config = dict(
    vocab_size=8192,
    init_std_qkv=0.0408,
    init_std_up=0.0408,
    beta1=0.95,
    doc_mask=False,
)
Each number is 128 + 32 x the weight over its row's rms, rounded and kept within 0 to 255. Layers, rows and columns count from 0. Numbers have three digits each. The size before them is the row's rms in percent of the matrix's.

# up: layer 6 MLP up, 1280x160, rms 0.241, rows 581-623, columns 0-159
# down: layer 6 MLP down (transposed), 1280x160, rms 0.244, rows 581-622, columns 0-159
up581 089:093148137127128142132162153126128117138113111132124113143133149100169122122131079125203136133111106116055179188076081116112154107095078099134191089124103148107150095123098165148106101134124176124085109102193135142084143115156130130172122119123192173101142113151092148113147171148082135151157102170090152119143140150100019090178154124130131093107110106121141061123139045104172142104101094121096103123114096193166122166098153128155153139146187084182097129123167040117130152069182116
down581 092:132104156149202141177156145180104143041111120065127142039139159113100117102078120077180110131166112148161075172078038117166114155109095108142161082155067110194142089117155106142149160105138129141138155193095140136128085140137123082129126135173118098146091129155082125103116133122085155124142151123137130140159161165090075159077151180171115164135082126120089064115159141083152190103152162108126171151133122131092127107127143142079125130133123122166085171158163159102133090125152102
up582 106:155170079128187134134115111130118075131146101104133105126161165184171189111165142128121143126146151126080153112128174094163096217097145175158126157197110138148125115092052112120113126128129130153116056139157175093126112123188110118149148122103100118079112156048183147169099160097149117162133085115165067112155136167105066078165144106128077134123148149128193096162098144168145162141066120186135137135094099108141094135158147136075117127151134125139121062128071171110142139107076163
down582 112:103092111115159111139191104093130122134130116157140136099115106101157168152117152094102108153107188113128110080171126130162117138088099149133104127129154167132084067131127141159076125126076133086088172135070059191119120211080168089180166223138196143114137149118138117151090125125107145119095233157161159173105168136173078083103119120172134091093092134137136182118104123133160103112168137135103130182121132129122113134138176130140080152196097096145100144064140097110132132111118095
up583 105:065159146097124094158100121141114144113090189134112142112147112112154180154134080141165121136131190168171121161132123150118230135119115137169090157154133119112140109161135082168141103123124131181167144068151140097126227111121113064083124108086082099112118086128131091224116060130123128076137049125101144106100149095129160126139147135082094123140089036167126106083148129139107117124115033177166130113133136129129124115140118120147096125112133160169113156086084129099115145166128147
down583 103:134165105118158172164070128101082106151134116159129096076085125110113123055090107104095157123114110155124111095167154092140115143162123122154105085123146177107143115162172091163129149136037099129145157143124122118130092072110153119149109076120148191190124163090054092150153117124084148079127118102097083163086068139122173148155135126140133155143151147139071085183113114121117154112139141108111103108084153127136150103044068092122158189185181114160119085096165152118084142049145145
up584 123:155161096128153123173135123080138068142146149126102107154150094137150101130175077108141068071088103159114125117119163193133139135159164120062139103090196095127106071127124161099190162120101182154143142090089110145115221137135175148174106169115142164120117125093079172135113128124163096138139138108130104114117135067158098121176099112183144178131127134131122080132089108064167087159100122130078082151155134135152111087119109149065147146089119106112198106111092088083120037115122142
down584 091:134145087160127170153111180163052174122089149135166109121128111153120174156136108137099109129146169052105143139075172136114175127104126105112120065082097143151069149132150127051160103099158120084171114122083139133121170118125140172100117123136132138162151156201108154105130081162150151107137159139119144143146142151115175152130144114155107062144090097082160131105068096152105108156160132083126069125114109147153126180179070120136076129077176154080085159101170137183142042117107070
up585 103:077204096060161136165126122150114114128170117124132116173142094135124135172123131126115114113169143141125137135145129144172121114084126069117132140087120100145148138170111159140114125122139149156143179097146127146161137153084140130079157148083102157103072148138190172216100135130149128130137125066145122083187197149104143142066145082141090189191122153143101093053146128189164163138157137134147045135165122099127096123093162157117120146159113097062183093115134114151117061101204109
down585 110:108072136133144167151114130059100131087121162096068156105069114103129157163158131151108171114125146127132103073133156142157123081124147113135121157109149174125159098167180086109150152191217061161144111127092130104130122049128142087136111104148101162093126106126135086132115169114157138113123152150121177119099082120097054178114120120156152210120163069190073163114143087180166127145073095134172096113126224133147153175123166140125116122150077112101117116120122129118169145118109157
up586 106:069145126093178095117088064094128159115095141123106128122115070149117139172143113159158101126119119117079042088121122159170109157083143104186079076046105107106231183160100093126152114142156177115144102128117123081172194169122130130108113118114103119125058078086093129123101139167118102127172094154187178118117151156122135142134111148109133115135092078120109152106169151144164132124131135158124141191149141145140117140145132179111164121090110085128117142106032120152165138075178116
down586 118:133091157123137113099096078139142112141136176152181133120115090109195151121060112088197086130071089104161114147139188120088090168172143145152078087155129100058152127150147105076195102092060137127120142107081153110158087135161097104125152112086104094169148184155144174071172113157143138166130121196143158119093085068097151142140058106127085107138109133165140182118137126080133123157154123128168137088140050102128111131122132130118173122125131170138131105167147157124161120068082141
up587 100:143189164126230129113100136150066173082131120123109103186105169159071151175202125155117112179130134135070132091142109126178210115158085091108155140181112106164135079117148149113162146113133132164128144122108195057101129129096157164160095126110166115116208116118175152108149142107115121160126101111151187137126098149147097146180132128069138120134190133129150116113102082167088154129124166124094108091098108134122113124120089102097154073133060110152121192134120126143104155146158076
down587 102:135173092190153168124131103087101159057130132129124133136120096194142199116116062116110055163132198131109070148109156117108146145224118130187155109097058153093096103123137115135109116147179143113084152125159117158131076140130105171153174156093150151146130167151095075135136059158164068117105151109109111149149111099082113120152137104105128109149128184137115135072127131143132099142079169109151129194131096117162109080159147095206102128180130109134150058119140109152108151124139115
up588 094:111131148180075097154119129168160130138136119154173124184137101165184157102110114123144071207077128158129121156161133114094094094097139093121143130129148107114134187081106104115118093146140119125121131047123149089079130059090116142105136134099180153081192151132109083105140151143143162149120117078097113160110114099111071110123140087141144100151117095126123072105083081180143117127111185165113102080177138116074106166057167174121110108166081148084096132137098111118073108038182135
down588 104:067125111130152143152102111156130156132171146113142153173133098180148139133092150153095143153148151113097151152192102067137045064079128109144111188071129125152147143084122094154115149149086195153077124102157122142106101182117072184113123169148108140097189114161112080109119167141120129170101135139113131178112119112107101145166103091190163130117176164127159111127149191095171134143129162178160141124075126200106110154127089082109126086029138132136123098103175177137152135084128105
up589 115:148168115114117168105160120124172170168080129086164103104159147121094140144124095082139145109123157140109190119168153168135122120153081161181061198136143143094140108097069108121180094155151072152133094137110192122099168094103125142095093148077134191099072111137127185149111184146068133145118139106112135161151106081134097153116141074101088110053100164118123131139153096131164066106129149132133123149050085103109154074165126154121156109112093113182146159085188149124135112183076119
down589 108:159135106096162088106157096148099112107108098136093101111170121111182148118087089129176126102155136156157145113159137103128139105097152147179136095139024101105146072146136099131117127109103120174104120118185073146122099189087126104095080128146202116182089093069155105118180093150111075100118157174149128093146096147086111150076216114113112091131127141115182099125130139180152092151150155173147069087078121143075161079140122123127088118093102173123112065145073099144163128115164135
up590 113:137142159088211113162087130107186064208080138161188133169106129132162113107120107157077157148175113121079149112142156160108147119110165115145102107109138139145178122182140138150117133118132163086174156141132105130133189165133183176176128105134113180186168173084122161124111127111103182127120139080088142105130183141112120108084160139121095065161171173143078124107124098105192180145194188151112084191121125130086154130070135084149102148148107133124092125138128169111143128100161102
down590 115:078083158136107109156055111080122105100188110099123047130083127126146113160046179096107094148144151138065147097122137092100088138078081168093118151095148165099134121136127148148074113120149123186125146107136173136127139180152128109082084156179094193150168126139084132132171111152178085118145113095150137141135128107121140121157172147152149119157176126064097137120084159155112111096130163135125122125158109126126057099142149104113130040122147115194086112106115122059125164194180114
up591 103:128182087127098109198133182093204142086163108129062130156093188134159133147115079097058149109065124132117148096090125136073082127080132097168157046128094132093148096150153181159126124107183137150142118128172158151178114057112129139121110131181147109107135156134133158144201085161176131154146109127133150130118122107165121160136073127111116111128188114140083132204087084159138167111081099154160134135099121164121067114155129147188131157133089146152171155077137153141127154136130138
down591 097:109151083160115115093116152104133159168116117133132108062164220097151136160126072077145107190102086189147145122162103139144145108116119139116105132149142153158157118107147138090149086171143155124148118178082168150096081138090115117139116075181077118111121156154078109143062086145097082065161184184134071144073123129125107168158118143176159122137103024109121129108117169129177115136101145127106149182151119129081121159164076123135120127131117084195098117072163155115145138121077121
up592 113:139184162121149138078206156115138111169101154136092105095180163157164138124132136139101154163172094167086129147105090174158113137053137156140148128078062115108104100127087101138118136147176148128117127145158120158092148114107100155129104076126123132039105151147115128151128172049157147082125117177124166055216094132092070141123133122089139123128120190135078118141124154121157183176144148094112101131115136152148166102134115125126152200125096106118100139131222103090171136184147144
down592 112:182067066129153178087098156166162167159137151103114108137090124124163122119149188129138096168119132145103091168139138128144071119185091097172124149139148170140070117145073093137136101195150167114097135075130091132144116153087126157146188086106089108149122115120148115091111143199129173091114110123160135195108067147128110123182105106119102168116178168099154133141126152123137143115093159135158155112112140108160164195138143105124117099102070142117093041178068192144174091095092106
up593 112:133163122141155162114056052133142124134130172106121140123177100102090135084159107079109086108109138132084150180124182130128104154162201163090091075126137074138062112172151116125106141149134143184149127142126110121103147109165131149133160102140162117076092118115211104150128193167113164117077108127109132114203116123160108125076181155147096088072158073202067096123148160097115147118166103093077123208151057141185142151103145106111129140106125136111135102114155116157118122132128133
down593 103:099139121142126147106148068098105119126135089107115115050130137182163159082090138118155115147117118141091104122113112135121135087086078118120126108203139134168142189150186104170119155203128133085123031124134137118127151137166142126133106080115140085141214129168127116167116135174122107144206150150131141121121084169127090134113112180101165143150137102139124112094099155068188074152171143131156103137104136114125148237165147086049114136145159096152144125066129109076133113153161124
up594 095:119111179123084122173147101155137166134077077075102130123138077143115155209121122154189120131159163134125188097116118100157186140101073156086123139142099154124123123112136149111154179133122143104053153125144146160153158186085130088116123139138131119154190065118183165103108154131109150125098109145194160091175131151161160117095166107147093132100151064082189167140180084107085114160127151093119139112167162100123153102097048163155141116120101102125136150132106143168220131136169177
down594 095:116184129130065155092059174061146112130151125101060075181109167106153136126134087108129139145096160128128115123147126117124097098123131136132160119120172104084081105124136144119113066163163165125083106077153095161167122108171160155135168125118161121187102148116176165146095154163088146178132097111155159140173165104061138117166120165122188120135176159142174139222147152134107095127132176115151073124141096134127170126061111110122151080174082152106130173064108140116142152202147103
up595 098:140155080128207180203133121096116129120131119107146150104127139192111159170141125102115072119086157116153138109103163166154139133151145118175091153105093165120105157140174162179093130127112148110085044124092133137110118142123154081168117099133076120155141035098124098127126096135192169162087191128140178109129103141116160124144107133092131174072077114141144166173107076139051112088176125127158130128133128159158079165143150202117127148102152144128176154116079090088100094179097139
down595 111:112122100166152168158150136135095150145155123134142157110074130153115218053126130166188168181121173162116135143137091144116172109171104158120120132144076160146119202122143163136075124078163138090192157136118151080165127110154079142105079089105108184113154157091160145129185065123129202149092157136178104126168151112123176151115115183142106147115101069119133146114105132147155214131161105106110100144142180090176106077130153102170158142059140157138137092131144155097119094128125106
up596 087:122151116106170138086191116111154150143158089092106143198139194141138130117193127140110178121120142142163118157052107118086128116143143125085164123057093083172143148169126117138073088160135168151168161134133180136121088176119126132175130145106187100088154123151107117102122163144118161098145170140107148135153100112215120130126084143140121126075105049122097116152119124093104105075151138151098113117184078144144117140134128122136158158194195148151094179136176071131073094119133210
down596 093:146089200181094091151113125081068146131153176126172149065139160133127111143055093076151143106129119150144123104108129150142140058146166154095091187110142155192086098106123072112122107103096114097108117090139101140127111129135096101140129160143099166099140155176135091148117122073118108134205136079194097104134102131104143111135050187151133148143047144190107116089138140113201136128123116169127130129081108153090127178149128170118139101126109160153181167092154167085132116096090082
up597 097:162162141099150097141110179133191134137127145109114096110087117092165086154150158165095067116110133099179118109081164064179083176085127148075131158092114132141146080081139154157132126073177098109127149124143142108162112085127150114166091072156112117091167128123160119081090099206141109086099111101145101142110162104060136134117128117070071124141169142089166131151169130111100083113121138134085155136155144116173162151156180113096134114157126112120084103134179080032138211131164116
down597 100:102094187139187105096126098123110150153159167196168149117154095133106089091092082091117065193129201068128177139078124123095109176095165183118151113125171111123128095113172101193085100125129116077159073142134125149149108158124156129123146118080165129084115112137107174139109112186135118078163144160172066127091167059097164113128115105104072160168070113117150130131145113153135152104106109185126098175105109095133160156147153152132166112165150157117086109135145098167144105093114061
up598 097:136133134106105154119062071136137139173129187169154114155121107124174083155114136139130075126161163151119073116185127148183161113130211152089095137114136076158146174136121127138168083145073067096054083162145104122121148098121149180099140146079094067168116123125158127162143122130064126134121118120128133118158152130110124066118148086128136122131187100146120139121173130067160095109105144090058166167149156133162128139156216094131097185148169162088089099154140183162120136089137092
down598 103:129166152082075123150157132137113149138159134130138138134149200130121146122112142145125169105162143174140114109110129157133086109111109123165117140159141108140133056146169126082097165163134129112192107089137169099124154149127085127151144065108105145136160112135108130144187131046121131141158156115116073076151164133148113102157065132163103110109107187124165149150183144186081123131055134094135185049083089122099063165114139120045184107156117155120129177123137141142085047170075085
up599 105:108100082125162106155079117125119103175117170096138137160125114082095170115116129163179113111105051106083145129161195171158115150138156150112142100174180136135134067185144168130118138074094171130187123199141143079119153097144105166136098159131124149126118140149177140055117108138149110154161095157089124113106191137142167146134091179197191145114150114144095072184153165066091125101194118081105110136152106163123111154111087154166151143154191118147139161151186100153117155139125143
down599 105:108145138108188089136092151136076061127063140072166138115134146101206132164145090086109140135127149102142129117113101128110193128072122184112134128073141174117108126096100178107183147121129111123160110169093172149125113083132119092119107086132158102117103140120186113168129164140080187145088144137112141195103142138111090139041134160167153089128161119146099128184137087093124145132087061132131065190130145115140104145117147145190152140168159149057116101084133169062121121165100123
up600 094:184193086114090144155176156146133104126102165114095119173159188159136090102126109128201125086068200163109134090118049063062144168145127185170108134110127087155150189155154107121151112121083094122073129096148131101141070141156116142132144188113162152117137119120141180091142076049179125115129157162174106117154153153136148079120132139127094165149154148186139078096107137134169113132106135124139124070178114097101126074152169106098144137106122124199111142095137144106122119112101146
down600 096:140117168116179181156117059112146180131115123128161094121146119110109094146092133045142092156166120139122081127090095100150137172103128147143141149090144098168135197089187118115155130154121139135088156155164148156145103187141141121145103112090131163192145049133058079177121126164183136151166175152155192136121177130142197088144052161088111082099081114088105102090140113124136109126151165158134164150169102146165188071126083102132155119150119122126113123104142187154123110142151088
up601 099:110195182094152153156143119136041135102107105124110100136157127118155069107134114154055092137132084101140150132072115137157133110110146135137074099121118129122115135093142170146102126125068072081122161117089100128118086153106160187137157068095138152127158136090177112081150158159103149099134097129081143124136168101156141150141094193128147083113128143139109137141159166085071106159134183127079100147096123154091135162177124023083115186139115157161140121053131112046139172097124099
down601 101:142102105166132169114148176120101073091150152132108147111126182096138181139142149101140145131007189109137124138188166128127153135098067063149140131135139146194113144091145107098084138144104085096093197096100153077149152116081153091057130142098142136115152171098113158159072154166127120137209133158145109169105133142068107087138137093177120116115058144125104119118100152159121202135149173156094137072131156110174099112120139174129141106150156115143101129157137143120183143085119138
up602 100:094181115189071186103165191110131115114102204084110158139093116166089156139108141070107112088120133098096098147153149171123117137088180137146162114114102095146122106117132112158118135102087145209159166155154105182126114115111148128066120203131147165111157108145138167199101155156143085099138116127143123119128105123171147092096154129128098087150130065134119151098114119126147192130145093168121107102088127067079239063129114174154162110086131146122164141125149111159080120110142166
down602 097:117113086125183109159111165102119114068066137085084124112124120164117166163119145154111115108173117141112116181106160137153123115125142066111119148117098163124111197144107143163128054125121101091100096094129166186107066089114127111095106162098071071097170153124110110129159102152101100125116120118152082050166118146084098135144154131176127150119094142136172074179107093157151133105109114172158134050132122081094183194145122109162164136132198102150080148181117189073154090127113094
up603 085:159162122114113109117154150097138072146108140219099132131148145106062155155116162144130116076181177093141166124125139159143145135144121182125129160165181129151202120096116187159123111140130106136159143156140107100088117112105151137159152101135121104199142084174155058141083153119137091115155115145119111144145200116150089133036121136146193131149163110142155146154100101084148076092125092135121129149102193116172174158125148059166223161100141154138094160118110097088168097115143085
down603 093:141151070130149152137186126138053094113136143149160120163119104104082116072192175179074094110119117180159130188181072119145132167121130161149153110119073075173119114142102145092130077175144119176126059186128126136155207159083171181109164163113100186169087114126155155126174178150166132146125087111165143128100171114143090095127135120151115156126082077150164106153124096100125111149097135124203106143145116100095173098123119134149119144134110116179107078160126129096090116092115087
up604 114:117109175132123151201114102146155150127116061116149161158071144149069142171152155106126121119069087090060078144166089126175155147128107146151123134174152104154175156141114064086185111093093056116138076101204124085124134114100164104098114190114147112122111128108102108130133143160135142174148147099183139148087119115184137117107138163077085151052113172109117096115105118124134104089182159150154116080167091104105172143117132163060136132093148150110210138100152151130108123114154098
down604 112:164069178059118200156167116173087133162124108116165132092122103055111147121079132161103130116101113141124129097147098175154209138148084084120123102125135098156093164138094152118125155172166101126192120083139116138156072153101156079153087082116119111126067099100159111096103156121202181120187175127156150107134121125150113150119114128108110103144096181144118069157105125173139143093151138118173144174159107138122116144066078110112130128109098106096189098125100152124116020121125156
up605 098:090114071138163123161175098177146140158067153156194114130106169118112035119189143148152167114144171159079164143129098143158142172151093093182139107121104138135133164126153152112102126103149159120116106101141173108032124063142158109174139165144164181143116125155113083192139122129118142141111132127066149113172114140115067144117168039100111164133127088195127104096151126142114149171128113108115116155137146146201139102086130102133049138129138135150113096140150120066134162084087101
down605 096:093141094119081127148132101142148129114083097161099104175109159109112169099163128128121099062111169163164142090132121126181134119144113047166137181110188127106097106133167152092092133117104143127082120159140126123118101155160104174159163150155115112134122124087126156152097079145116178156108174197109121129154090163146134126132107136123128115142125126151164125077153165123071081169121088050111072056145079119107204122093138092081109138136052106117089082207163104148072119166093181
up606 112:095122145118135180194161091128128150114128124123110073182097134126105124097115117158136172154111086156109183091114101108146107139186115078094090095158149133125133123138159099161100139117169135121122106167093095116159118147133118089140092206073126176106181140109204147100120136121121105068158105117078066109130136115110140146122176112153180106156116116066071122136114064127136123103190078129154092177128120096177124094106121097169101121174180134188152201094117110143222109069145139
down606 111:126133176153132154111146070158117094161155129138079170195101096130050120069144095133116125105118166196149105070182179130105188099158090180169115147071143172160138123129107121123138150195133157137150147112093152118146154141087127185107145118087103048102162092135175098140114100138104136139154138201099134144101110128113114129148069140153189137083087095115118100088123147150147174166165139165140097157088164122110133123075112117165132184115089180135107154101110165139110156146210129
up607 095:153158124087085121070119135101150147130077074187101150130141137113114148137189137113178113108126055113142127144115129168113166094108094115089125181096184048058105123133089124131120118118103105153161128108107147085121071169169118106162139168149179135049150104214091119133179184137134165108131122121063098102126147155133133128128140135144142153089120134128103115072159131105135131182111082108105126099255098112080161108142150134112141131126108122145114155119154082102069167103169148
down607 087:149048138152130098111107117109178159120184150121199097119141134117142181122103103113121123128127144107178163127095099132121166130116147151155130154104110057137158200142106172136166161116162119139084187149160157136150111186215014143172116162154024158096062092076104126077156127118114118108154165131126084139193101162129134133104094096098112137150172146128174152134161144117129156107100126089101108138139126108137114134157142137093117091126154138168154177145130172124175137143075105
up608 113:145193102141150169163184114075117113142125153136151182159144097170123154130161122128150125159128147114061212130111102212129190098117116139131120122155126143140136154156109125103130162115101121132147166157041121113104125135126104143145146141148054133096083150122123116132109153114180158137150176121145140152120195077124115092115117081124155073145160073086140118107226152129129112165116130108116096173154140122131136149158106224139111173171140110150075111167081045089132172187131137
down608 111:147133133091131136130089113173169062101140087086146121140146200120153150107102162142133092126127152128158090182120080117112089188159068173109162168097139144114133119116110148118151143091154089083047115138125109096138073188127145151130103065118093133169100140130180120183129150147079072051138127131117108066103019142218104147109099146111146110151109138155116167189153160159163130149121127112125138108111096142130113175143117103174150086165077118093081131111163152123144128145135169
up609 107:117102139112127047111132155149104104166130176137111166162098126132099108140152159087139075115123145168121134163176112148175155172130103072157122102128093153106204150161117157106186090135103096181185117138096110148206160145174112137145088132097130079062110159117172137146116134150120130143100141087155130121121110139167190111077077091113106116058096179162087142110102089075134134098132137103121128133026134116165105101080109132108118185149156090116106148152053138187125134139116183
down609 107:135142097144151112108084164143064114179107050105148114142171095157112129086147080100224095149187120105131116150129120128144120135096109122160133144128183089133163069091108132146146080130112102178146093158051140096142112096160105151148100114165121121143125163144139179180103152067138131127123105105157107119126140146180203159140135153126112126150131111155165153130117194177175125121082134099136188113098171165184175115134062171102096138095163130119096083111074142127127194087078168
up610 116:086104119164105146120151128065111154106158126114099101105097123111084123163175170072131081086104100099115119186173095061116131139165122181116159136140151156080160100168092085183059140097128116155084066136163139077125121158133090129097118130140128122110203090139216153119112112163140069049112130119063090139089086099089109110149120111147131163121132175133113136122121117164086102120177119131121095073109139155185088168108085137144164147136172111140171118086151106137117120053129092
down610 114:115106187183199128114118174123135127112104091174177150105092124164159139169087176109127078141170127110113153117100114126218110137077086154115161188081104063141153147158144138135119106070124086119122141106161152169157097141143148150118125143095120166149131073122150108090102152222111104113110143140166154142125083125052094132105069125157140141140112198129109118122119147205096108156110165047115066106074103151140137111098123161084123135148082138127116167127134142162158137074147092
up611 107:197160144101087175122111103086126108124156095159122095147157090136035119127198086092143087158144205104128153114099111134141111139144152074124111189138181064132068150110160101137127106093138159129116121176175134123127157102106120158099139114065167102100137136133151157129114085120140077102125160176144104109112099138070170149100073183103107135134148139171135106151153100140099149109070115103159084096105098110108182149190118114156069134085122067116169168090129118114161162201133166
down611 112:145090112126148143103097091143074116143156142090146070091151105165117121140121070115087142112115178116081112086125133117142076140094130161082077116174121154180157190120165126102136084127141121076208191129121127111093107130113168156125125119120083201128187111150101107084136111197068119055130087099106138108088114146130186117140085112199083150168068101170143116147130116139128116086089147208135139077141137105140115103121152128117139101071133157157097140094155116164170136058131137
up612 091:153110172179117174177120104120093175094130144136110110193113119174143183162093125095099142110134170122120159113179123137181136134099172070161090083152091119104121139063132215126131129098166140070127079173111174152156141133115214097121139161081129153181114069085105187116097158158139102138078128027089125147156121145067117109114136130140130146153145164165147145147110118170141140128151135089126137152103158182120113102095157109084095119097099091140139117097115127121175132067117186
down612 100:155142135119143119117124175132125164157201162108163071072082135160121187146145146115097152098087114109103112177135176107127102110101090116089072113085144100109184078117118127095105093113123097125149127065155118110156145104148117127161158117107118123102133149153131157109172171099142103095071164149100089125138109168169109156168103122184140209130092106177155125144051104143120067187149144103124160150095116158142120086071190217144096120132171164132151094130064105121159061142170138
up613 111:156111130176140111142164115147143110160125120111158181180176098152132148103150149153135098133095149104188172145175101119153126123171161138161156058120165128113096104119098026144173108077099126121130181134091084127168102110134083098155122120134118085075088135051076170087138130184151106158141126158133139178118056152111106162120111108083105126120136113147151137123077152099086131137096081135152097122093094151143199138135222121141113147135117121094133088079168061139092068130177137
down613 107:093141130125187139138132135090144212153045135150167142151163146180068151097127136162107107192199127153101138100094120117178183180141094123097132078094147144134084125119152126114138162089130153130101084114101145137181143106096103169158155106112101150112162128123115155111168134153105097121097134061128130125093129091130162124170118158078127108123121172114210130174139144126118110165083123122128094180110106170095127169056146147205093128144151113183124160150112084142168156174182053
up614 092:061079091137147143158123134168107125078132110115096128080102119168165134191172122097097092095126103108061129101154103172162122127101131099143111147036159152106143119176167136164119153156130124133163110153146128153115156175128136171131127051055125139202127090095043134118082139138099147083146094091079144117124119149099092142121128087151113133118117148058188161154158107086119130096097146112121151170142097148149130137133112164071140126076138120128118180145050064134142196101165125
down614 101:091074114152118137126125181170151212119109130108150091132148140120128167114095201123095120152151075148165114152157106113133135143081071137105088154096099108116072165139191100142064141111093164157134170177170112133133143106121087048111175115133165099146118188095111099083105169123114173173110172082091142150158144100138123076115162138101079108212120089116090092097162093160151100166118088142173115101141153168140043163132116165208126132125139137111109146157116136114134123151115150
up615 089:161119129091063165122117108162111181129103128105111130082039139153187138140114153149141186100083088147083116094090123165122165069126081119175054081159165100117124112162156115129156116122129142095162093117117139072135116146082213128084104164133159142093124068113134136141111195159096164126166097137129154110130121103166150130112156124143133113139115082129144090115072115062145104163134127150137114155170171088081128117133176129100177084136099043157129213126112152174114136078145145
down615 093:149165150175110149085165085138098126150142133069112132108134095128117129131212156180158157098148146167089120096130102142167092160151093112109049062152124115173113108136117108130106154089145172133074089100089047065177137135118097061122129132131097096088113085182134103106111144106115156172079118151094162093175112160131100135207062128140172156130156147146180101141151135108123116087136061186140174155170130122111136147199134159113173131129162117160160146121102143099148167112153104
up616 102:098086101170104138148154122126111134153104094083144116104210135143135077152091138158143081152149089139131129187079133165160119137148148111166174104171126121142163094156084093109107154126090097121129128128177169114179091129107168116134131138103192088135125127134101152133111154074132137085113154082152096152141130146134154131215108147201132128129080135110102128148072168148005155126111027069060126098116158111158170153109156115196128128139130135148120136097128100160132148124064104
down616 103:106119155126150100143112080153090099086169145060089130115126148106136171157153094109067173203156103115176129134144110117191148118086125128179088115107159184123115022155095107078134096161123113103182118152106184116116170145116134076126133122153132125117082161150133142143113119114117149093160122116085136195123155122098133102167099128110146092168106075185022160094088115102158154165164119152133158111105123174116134180138175149121202168137119095148115124120125052114154110152127106
up617 089:152129090175119119112162116147156125173064106128122150121173129193141150144084153112136123130147102123069097111169116142146182165176107138119148147138200122135143152121078203093100122144149087161140082122165137091100058100155077117137111147098108165160102152159134173124123142140110049119131158202082117134104131118104126053180182111084118214134091179105082176094128154129132127115131121097153147168148125160073141074135163150119152136109088084119141103119119139202123102086153188
down617 093:112154116157123141096142146095093161179220071131122185133118104135099105115081138190134143135082111109169157093108161120128134097181148190173105193128157082141106109175130155101120132129135138116125139167068099134131147095106120098125119103100130103159127080164242137085078084084109091152090176123094131099103130140117098161122105092124154115145143144097126090176193162159144130092118119086075109118078116173147053165125103125094147096162103126080194132132162142159122152097129182
up618 111:102134137118137123127132174147115159148127096148111050136138167185044124174176149165177119161142112159137159167187147105154189122142130091129075096151154107159162128157103055116182125162076136150105166142152114153126124182057136125111093139080120162061140084152116118174108131168106093130164090080103131174089084094094102094154108115142133179130117146113139107158115118163132141157196127066149165131139123072147139130151134136077127158118115112149132152044115110150145142197184179
down618 108:131120198120161180113151108126088131156117171094134094088129115136159136155135120139111126184138136122102102147158128137180100111144190137141086138138118078139172132182144169088161160182147140137133120106152114127151063092186116154125134169151167167147067101163113143148141148185171130159198080092134076098178130197112150157158116184131118136104180148097194076123179159142107105103154121114128080122172147092135113136144108155109131166166160105187089105168180103107046110145151058
up619 105:124180119158071117164115128148146092094079108134134157168106112124122124107124146111142142121160131150212181159170121177090076156119121129103141166125150161113093210129080101155144131146148181097101082112149137125169130110163130140065119114116145129208153132126073098121125103127060143156126131152111156089100096088118131115118134060074120128144102132124143109173160160102151118113125083126000070113187120107093121132121124024151139175117137121130103111192132105147139152148106083
down619 091:131134122132155181087125164145149186129121126156132135105143139148135089189138172112129095105210181072099097125099091097203145119104145117122145138105141143176137143114088121028163127123192123160121183143137119144113120147111143107117135088206135183097139119156121178164147129145156135127148102112138136189142169118167183138053098150123152121111174165117132139121113165087145114187124201157185168145129139152151130088112139097185139110116178058159091108168111156167091131158191137
up620 101:135172157114128085064161183162135139153146119116120131174230070119142183108078055092125130167158131149091133183134119102133105168073123154149042056125149090095132149119131096151113099151096142176104154142097112149140097130178109104049092157147127091084097145119186108116112161120141129121166117146193093110104105155123168167143116142168148150092131137155101146123107089181148093102137113165148119140149107100125146174135148102112119073188071087142190136071138116131091145108153140
down620 094:136133153178076138084089113146136156097110144136107136212152103114112080158079058148158142137124178076180117102121124101104129116125098163152196168125112146164141117101149099103105202144140089145073186126139119096143105142119086099112156112087116160162138109092114151087084126113151179081192056140152193152151160162100107146150096078119091104114110108166115147098086134133063176149154106063088138078118100117101111109173098139104133164101122104162109138160139102216135173109122121
up621 115:127126078129135165152188054076160155145183101197139190171130125109178112140141187149072129185088129093168095113132136164131129138128140153105155132148149161120157159105118177130144103128123117118159137149108177087158146131149172116090180180088108181139149143116130166109170125145131146134069085092072172079159125111182162133051144129119127179102103061099134158131125138106109138079142084074103149139106150032099176129127149116134131127159169103100127138156074112138117101129199116
down621 111:135139126132150122104140078121137140188105130126096173088146109107057099089137100173138125100172179111102097165088098163160197091146133126147149160120117189082074123178147103096157137137117103164112186071135111168139139164171153162121162145136075153107150121082121109140094193117100091175125140117121128112154116062154106133148110147061084077170108135127116072124136040133101154080137117069167154154127124114098165096185134119158149088081087173098098141191126170138082159112105141
up622 117:104118092140122176162161142136124110125114167072127115099163136149110200149169099083153126135067061166164115192201138165136103110117137080141105109121179114155111144133065197120144132166181069113120161150134195154131129092109168131095165138061111097151116210123137118092111166193137150126143097130157144138116186130067139167107136167153116106108111106125185136180142115091077071119130118112117150115168134165126119112187147100136125125127137140128212105115091110095165125100193117
down622 106:083139090101087142119192165151156136141054147055130162143103158131109151132124138151131076103167166136110101121149148159178108137089166119170085111177047155134092132135116097121167090086086184179105142105115150156126178154159116038114150103164129125119118122192157112152183132104099077130138142135116129121097131143155153126108099165116125083148078094068162157080133134198147125121109072127118146148189135102129156105237110123105127146137154153126113181106179092138116113152171135
up623 101:113218131149121096128186153145134153161143109160150111168137131094132113187119119100129162126094103131149165141128080144158178162136106131126118169186126105125113197227133098135150097120112124123122089151107137067150123146068089096101060134111075194076140076161119099167148156140096123138139166133117161099156117159127166088085133102107076140137091088103117132096060136123127171085174116120138156131126112104129125161173071163075118096050082157128135150118129096062113073079150130